From a checkpoint of a small transformer trained on Wikipedia: rotary positions, attention and MLP in parallel.
Each number is 128 + 24 x the weight over the matrix's rms, rounded and kept within 0 to 255. Layers, rows and columns count from 0. Numbers have three digits each.

# layer 3 MLP up, 768x192, rms 0.152, rows 145-212, columns 96-191
143133177108123139181148106121094137112143108151130125136147142143098136116119113131127153175122065119146150115104162130121157164134139144132103116157089151127136145113085135154095142131168164134148101201189107155148138091147169125103132138175112135149096133132136125077105120163127119110
098155118132178142111103104114115121150097117153140103127149139144127150108143127121099134149148139089130153072126149136176084132096111149106119136146146135163164126107097148112156157103121110098141126145139114128072129120144117160127137144138121097163158116111140095135145123160147162125
081084125103110140168141124113149139146128086137110131138070097131107136109118114131126143124108106110102128110110132071134143144140125143150117109131099093137111142099126148136089117139108153133158131123142119148157144134146138178181143126151108116120113116116080148136069156127139118098
132144150110105074141109118094130123184113104154122120094111159098151124103141070145097105134184118166154127153115097114109116105201108114152156163157116126135113103134150158078144131142098149123132127090178157108108150108109104138173121108160132114125070118102167099130152095116097133164
136127115145128130146103150160101169098128081154099127143121114157167151133124151165150115088116100149130121138097140094117140097126138098120184122107104118103143119115140144095154127129145101115114122144097141133085151127141153079107131142147129079133131146120140126136119119169163131130
130137148102088141092116141152083110133131123127114110117131102155139125108151116114155136096155162144159110137133188116128096100123098133089112107134150154103128188137159153105147125158109107153125081123139186135099167150131083080100131125110124118114105146160166095079159086139106087127
119141161151111146187088104144128127163119101125125097119151094100181114135155145116106106112166119147157129144147112143169074113127116134141107093128148148155123087097132118157145146144095149114117179134152114097107119119110135116088131127107113132111102128164138134064106114133129131159
099107141134130102143165142105114175114110127120103081144147132149158164154142143152122127114054094097188152169126173123144138087072120094094131134150140111131131110136147119155130139159088155089130137114145133126103119131120133092153127107129158130133102163161066147105110123119137151133
150159141112121130175166139118087172078112137087163105146116143122097152151143139106124077113120145124151113104108142149168159106113140115082144132139170149117152116121150158151139134095094108103148124088152106161165133102123143169127085135187130123150142139141126141139097130198102123140
159125139133144106109140173153148172139138098170143115141145143116116106145158121136135138086123133114161115151106106163119141136125123168125109131118091094123078131122130129101142110129105136148110129129133150100131148136115115113144108139133165154109127113101099158107170182140135143144
143129117121131092117105154172139139109127149140126142150107141119139122109104112117108127149128114071080138158112107083142129137164116168152131127166138166150169138143111121118129073139073103149136144086098139128121091107114139131142142109125131128117149143098113117154139133117161148135
128138136141131153118119133165083142075183148128159140148135127135134149104161159180105132147120097123130163149170140118113127148114091132154120064139101159096164123152176122102160114145144113146092128154147159113098119124178105147127093101159110104099121097146102175113116095168069151134
140088107085190126137132121131142169084142122088147098060087141160135099095147125113123132110145143103102113089164125126135099123116137171133099110106146151099067138124115133096138095116094149137129194122143131086123131115120087116151083115143133121135152139106159122108105146138156098126
109178134127148188153162156100153084130084138132132098142099121143099123119096139195141112160129119149140136125142106129100138101128113108132152157146111142147153140159139107152137088154145121182110095187161135133161117109162133110122115138088154122113125135168120092148089104137106126116
105119156108118114101098134128117149143122140101174102104111112118107123113142136132152145119114117106162157141139161123142063112118139115103128110150089129134125125177118127146161106151160127125116135137120139145141127081119110137103128134129123149103116138115106126146116133089100097114
110165118100141172105144151130095143098138127092153160132128160084147121148116152142120111123097131165128161117126105152140120175139141157125124141146150120146179140127129148135144144120126091099102097138130132156123116114125106125122150138133077136097158127110134141104086106118102136151
137125157167145118136155182139124129144119118100120138113143122112129096129138122130138151129140111127137165135129164144105115120116063151126134118095148092126149158114105117124124102153115156143142175137101122095092163120121109107078109117149097151108114160151105126105141147158180132103
115157169108128136169116141098136112086138139120102108144140104112133134121136154111100161117132125103146107094114152125172130099149100165180161057140131089124194148133148097181118162125120178082158144160123135165126090130119135124102150148115125136122151138163168127143133096109108136139
142102119123149126093140140134102146147143104162146124169082150124146141155110073122127128129067133076144095117090168109127152084108109096106094110126148130109110123125174122085108115164129135112124164148098146131155104157111169179139102117138116124080148131141169154125161098139162096129
143108131111125146139114177114158129112077151106129121143124129152135139149070105125139124142127158122095097144128119134104147114089154135129132150102117092130134104186075122163157113139102095104115120100121125154131101088136129156162118149149123165167136168098125081134119142076164173120
122118127111164142130104139156108158143153100116107138153142177125146144161129146086117127129089153093132143113116151101150123173126132123144137131103159163123124138118134120145106121116168145092127127125133116130144169116107150104107099124124116129097116120152164112160117097104121137092
149150147134126141154176132102140128128109148126116134114143136132143133124105107157146127114124165113147148144082131150124141129122165121108152104098142132126116114086119138099165111093098146140154097115079128129116161143131136086137130138128127149138132111112097139129135144130143151152
155108095149112159122177159165090090150133142155153156159161133117131100128103086137109077132189147114136107155106127141135127106108100130118142137118135148158084131085149113176130153133127117069077106128106117145145150091124137109132157113118136098121104156117170142094098163129112106110
139146161144132135130126118131140138124124117152116153110114074094137116093129131160132142095144105110111088121125154062139149146111139154128118153093116129141181141078135138138121127113136130180064104139151128134129064149148150125130113084068123124143106168071125136139133131102125131127
136110128107093130161100111107114165114132122099145120175121153137106113136125145140114118134126136135111134151129126133112127144136127113119147141140162119135136118164114107122158130138111137109126127077158119148120168120085152135185122101078103110086083156140119121101127122121103134093
117114097155114134180086130097147147105139099102126137161101171120124091093104163071135153157117099114130122134124132114136120121152168147121116100141155151130149158155122107103150158126121137085112154134114097135141093111107139118161161167139151144080133115127140158092129126154158187116
116146139100097121139139142113145149125137131152135116127121167057161131162145135151138114124157132122138121090123096135122141095117103141140148170119083162137172140145131113109143119113112123182125158150119167137078101104114097159124170141110116121156110105129078194170144144159103154134
088122125134161103134135122132140096108126131135150129157113099110126123163132133134098107126126124144107073134127160168104121166172115106115131125115121144142122129137140110124150117139129142090155129116102137120095179123160116131102134140114107135129169120118165131101107190146136113144
157122116094106156136149140133127162134129132138131126132100094130142136122154127141126138158134116125141157134173124118135137150098108117056132152132122118144143124153134139145130134136129113139096121133143155096139128119132128134099140128122105129115070116134143132097124085142116146172
109152128114128124137170144139149103175108140153118138151088172134113097133148087161073130150158143157134155103137114186131114071146111116121124112151117148134123171147131127144111100128124149111157147105152072153086136141125105117121152172103129108113139125166141116132119118095146115077
165114130161146138147138131183130147096194126128173141145117141118106124157154125138132098040142125104171085122133154183135145161135124175157103123146076125124144166115110108148117110122073135135139143064133115101135166163105130151155129128143081185100163151139101160153117116160171089146
149173194113141130114113113143136132107156179124137111142135115132115125131133102167107147115068095115146149108110146146154148152151112102150137140140117118123108125144115125076150138134110118146120143135171109177130157128164140157129132159118150112132138117111146181116119154142143160108
146105154123106122139123130136120114156130121162110069111154146105143117137121077143126183124125133128114059121143146099094125120103141066153119158110128148119111123183102130138106104111120124079071107109104162123126118127133140130139104140113107170132096133167137088084137165091187072177
107093142107144130135105138161131165117131142117182158131143137145097161147123153138109156141105134153105104107161129102158082189143148127126102158112144116114109131100107140137139171119143153099098140128142115120114176091110173095121133142103124162105114099123159124115112136151127163079
109150081136087119163102141146113125157165136116105121106137121138156105113104139138117115127113123105148107136117167215102091105070124131121176137125113094128138149148142130087146093072137121102107142128118121137175114114121135138148119141134149115076145170135101131149129164174108152104
093114174124131108134064112119089126155115133150101092133140130139128125153144107113147154105107125123110110169165127095114101104135107152095116107111067133103126183143136139100126117141132113126156126126182119108121109139105173112115152119096163112119139142150122138128140155129171140186
096118090114123091134061149099166130121128106152125117153103141157127164125083102143147149138150146155128149183107149146115182177101130171115118102180140145118141158092097128119148151133163133140106098145110088156090113100081131155184128125107135171157116127098130133154120104133124152143
134136108158158168072164116088189168111139127128074129138169173143144104132104111157131096166153126103123155132124134101121118099143116142141132095188135125108109118097149084097146112112103210168127093137129151178149172123084107128127092103145154082085079136086117149152113133140131159124
119104141097110130158130136082120171159136146102163145128140144158118100106108113097137132155150098102089127096083165144123163116112102083059140137103075147121158104144124114143090154113096122116130150184123154152076089134127143107164081103126086074143124146128117145109119111159126141138
123105138121151150143102116079142090146137118135129120152161107139164119133132115079113158113090144092110133092099136125133156147120144160108079130159123128145107172122103111166136125133136149167107123136130140120175124129106133123064129163103169117094155110165149114128129144103102094133
094138141146121147122168161098143082143163116154107125132135125099159142115146140197113105107151142168130092115130107101140118177125147171125089142093114105127093155142107134152138100142126124121080153110156093148175130157088099129135172173114144118071123129158147082073134130157226066158
140132135110159123161155142135126181118122174141093101184120128119107150162152179109112109114103105139112131094148104119167135099200144105157148121075145126126095144115137080106127108096156154092133173101143128103105144087102139131137099107095155122134122120161163124102102099121152108115
153112143095136144141117171159136138140095177163145112139111134165096131164179115164117144095160134128147126174117151173139102092147148159115123158108118102099114093102174144121093140130116122145121168157099084172107095126178160151079111107156124126116164106134133139101110114131134130068
102185136152089169157104129094132135161115127136145065143135120145145119142086148156138087076145166140112087125140112092166086133135092161163114158154107149145140121160155123138121154127149134148155114095136142133165132162158111069075183162154126133148124142145174133121086094102148104146
142118118134123138206152148144128148148112170146085093154127152121154099100139145102125141123135124097095153116128117113180158132141114135093105142156132143121085118120146144173163113105138153092139151125127168134104107121130104126107124140109118103117142133143116145117091127182129102139
141106113121148131112105153116152137128164142162151126141152148149099162126149140120149108099161145128148164093109130152132116102156106141140138116117118137111121125106121145113140124126102105129092124148098131127142098093104135153181147171109163102142090156094129175154149115121155137095
132102136153117140083137121119125144105123118117079115123144139157128106150174144121100100107143129135090087139096150107110122135141148131149146137124137137115115127127146121142114099128137138102112120117105103145139091127153087110151136104134127140096142126098154144113116133128182087144
141183121118125154136122151120174130087111119097134122156180112156145111172133184125111100148069120122132132128120120161125141074113115104084098110129131123147166078092110122133112161132120154128083141179140143147114145113093173154124189136148132132094105163186128105084104105130114119178
134144130104103159095140162125096128105173159141116108113154121141101131125130146103123158155084108117118139098124114107103146112093092109079117114111137111079103118141129130124175140126096116135091151174132147141137154143111160148129097129070148144099095169145151167128164112168146125120
128147164093092132125161097122096125132104136117168135125134162137120143168126133101132162086155138126157100145122134078138157132102146151141140090130131138140110086122116137139159118183176127110159095090084129073137142152107125111107131125156107129112176162127110150135143137098135106147
130126111118138095149123141118134120161126157119125126171129170097128162139134110097147087108137134117093144124133134134147117098144092163104151126139111109099132161124077092198098161101108136145102134142106149129126127114120172158111155137122126081145155159142124122132124137127125159126
119129154134153096130156121153118154090121118100177142137140140131111120149098149102104097132162143103090104143143088113139135111133146167133116131131143134115110132120161140160117074150122112108172131127127111153110130184121163120113136155153128165098131141153084132102125093105105106147
124126120125153065121148110111178110149093164132102134148108129133093144131123129134136139124143138161102128111085172157137088128127142079119135088144086134149109153119155137069106128155117146110139099121132120109169165118124124188119140161096164159115163127123133169089184166110102111184
109177148104160149112087120149135111090116111144135118125150120135093125122109114148107146136116137121097108089125120097137122096150131143113038114170117161137159108140100167138165151126142132135113152131156117114115122109150141138136122174132090114172135141092124122148169144134078135165
077177131159164112126112091115143115125103074115111154160095076143143133116061177124099128113091138142126124151089162067103131121122125164154118130129139161172116152100160158171120067131174108087187104133103128148153146128197096111168145127128148112168102124105115089116112100074103133168
161151141119124122143095195133103110120126142118161150148130104141130159119126161118165124086137132102106129166151132110131173132093061156107127142146136139151115113127082117150147172058116072118093121105133170127131163129095117109160105138112123127154130148120150159143147109116109162109
132085158113149133116111179152150129131168127115134165154111121063112117123140166148135127129137109130087144114176125135109114112127150134134109122099104113137165165129146137094113111140107153149112169128130130126120127107124162143132099125127109101095137089136130137154129095088162126137
109097101111171137088148126124100145153132113152132125150152126154158163074118128147084152111129134133133096145132159111127115107125124129133119141147142154094130130102130166132191140090141099136097097105116130148144113175152106099116119148133134141178109159122172140131144154104139085136
112120152091126139127122126147113163130204135142121153119180120171117087130122118137109152147107176137089089129096117125086132089102137155134115135131124129124151158140177141091089102152143154100101161138132149130131114120120133092167126105105119101063104142078135135150156158133080120094
125146188108126139114113149136119175099110107138154128121161081108138130129130172096112082110145109128093138076126146167148123119131143177091121114096110117114164127153143139144119110120084160133162119145145095133072098122173125148108134158136132097106151121140124073167182137164132173153
092098155139076133118120131160124124122119114137138137105138103125130110118118123142104123151141101152137150142137154148128147148170137137080145166141097113126158105109168132115161176086136143164088119065114086161105117110131123106122186113131106133105116144105118130124170100144128143108
132112155177124138127139083156134120133124109114134126113136102176165144109134138112144134149099092112150079063099122107113142133123097086110149116149118171106129096174135137142141079142133136144166124168135191130165160141104132114104160123143162146118069135105144162140101157136088077127
117136149129111125133183132107125127107139163112116087092107130090113128110165132103163088092154100132106108124184107113133122133139134151111141118106142122084083120150147116136139162087185117096132142122128132072105140085124098136113138150060148125103127142133113150094112116195126123049
133132105164144094142106101107109135119068095172132161174093172084141142165134087123149144111159142121094094132108165111102143128116093112135137143153105137134118130098096077130153116164147120082148171174157123141109162161083133131101090182177099165138122145157121157115137144121125111176
063136096135191168109153151166157116171094130088214145087108098144102145090130132129126105157146144117124111122149129123103108132143145091144111145154116176163115106071150096123154074152071119097166105120145097109182146100140143105126138137149133159104140073104190106113093167093149117069
118145177134101101162155107158132107152096095149156124130122130134169136120144141094124095100099119141122144141112112121159142173148089128093117151146137124107116127124136103102145179084148115099124127123110140113135093102140176190130164127082101103125088132150121137135134128148145156141
160175162067115158138162074156135141140081161148171139129090129193156121102083149107165179126136136117164172105133150170140139131142144138117148105114098078123144130115107099093145184137142157127115136165184109146145139168141138110090124105141139157119058088089119126098170113156075107161
173176142129128145093123140197091103102142166125155148104140182132159112101183091173125123103114160136175112138098151118068189151118110145128101110115146109144144123144134157088118149144119130160127090146160079176155136129136098146104118112145144158112096175099161094124117094154136116131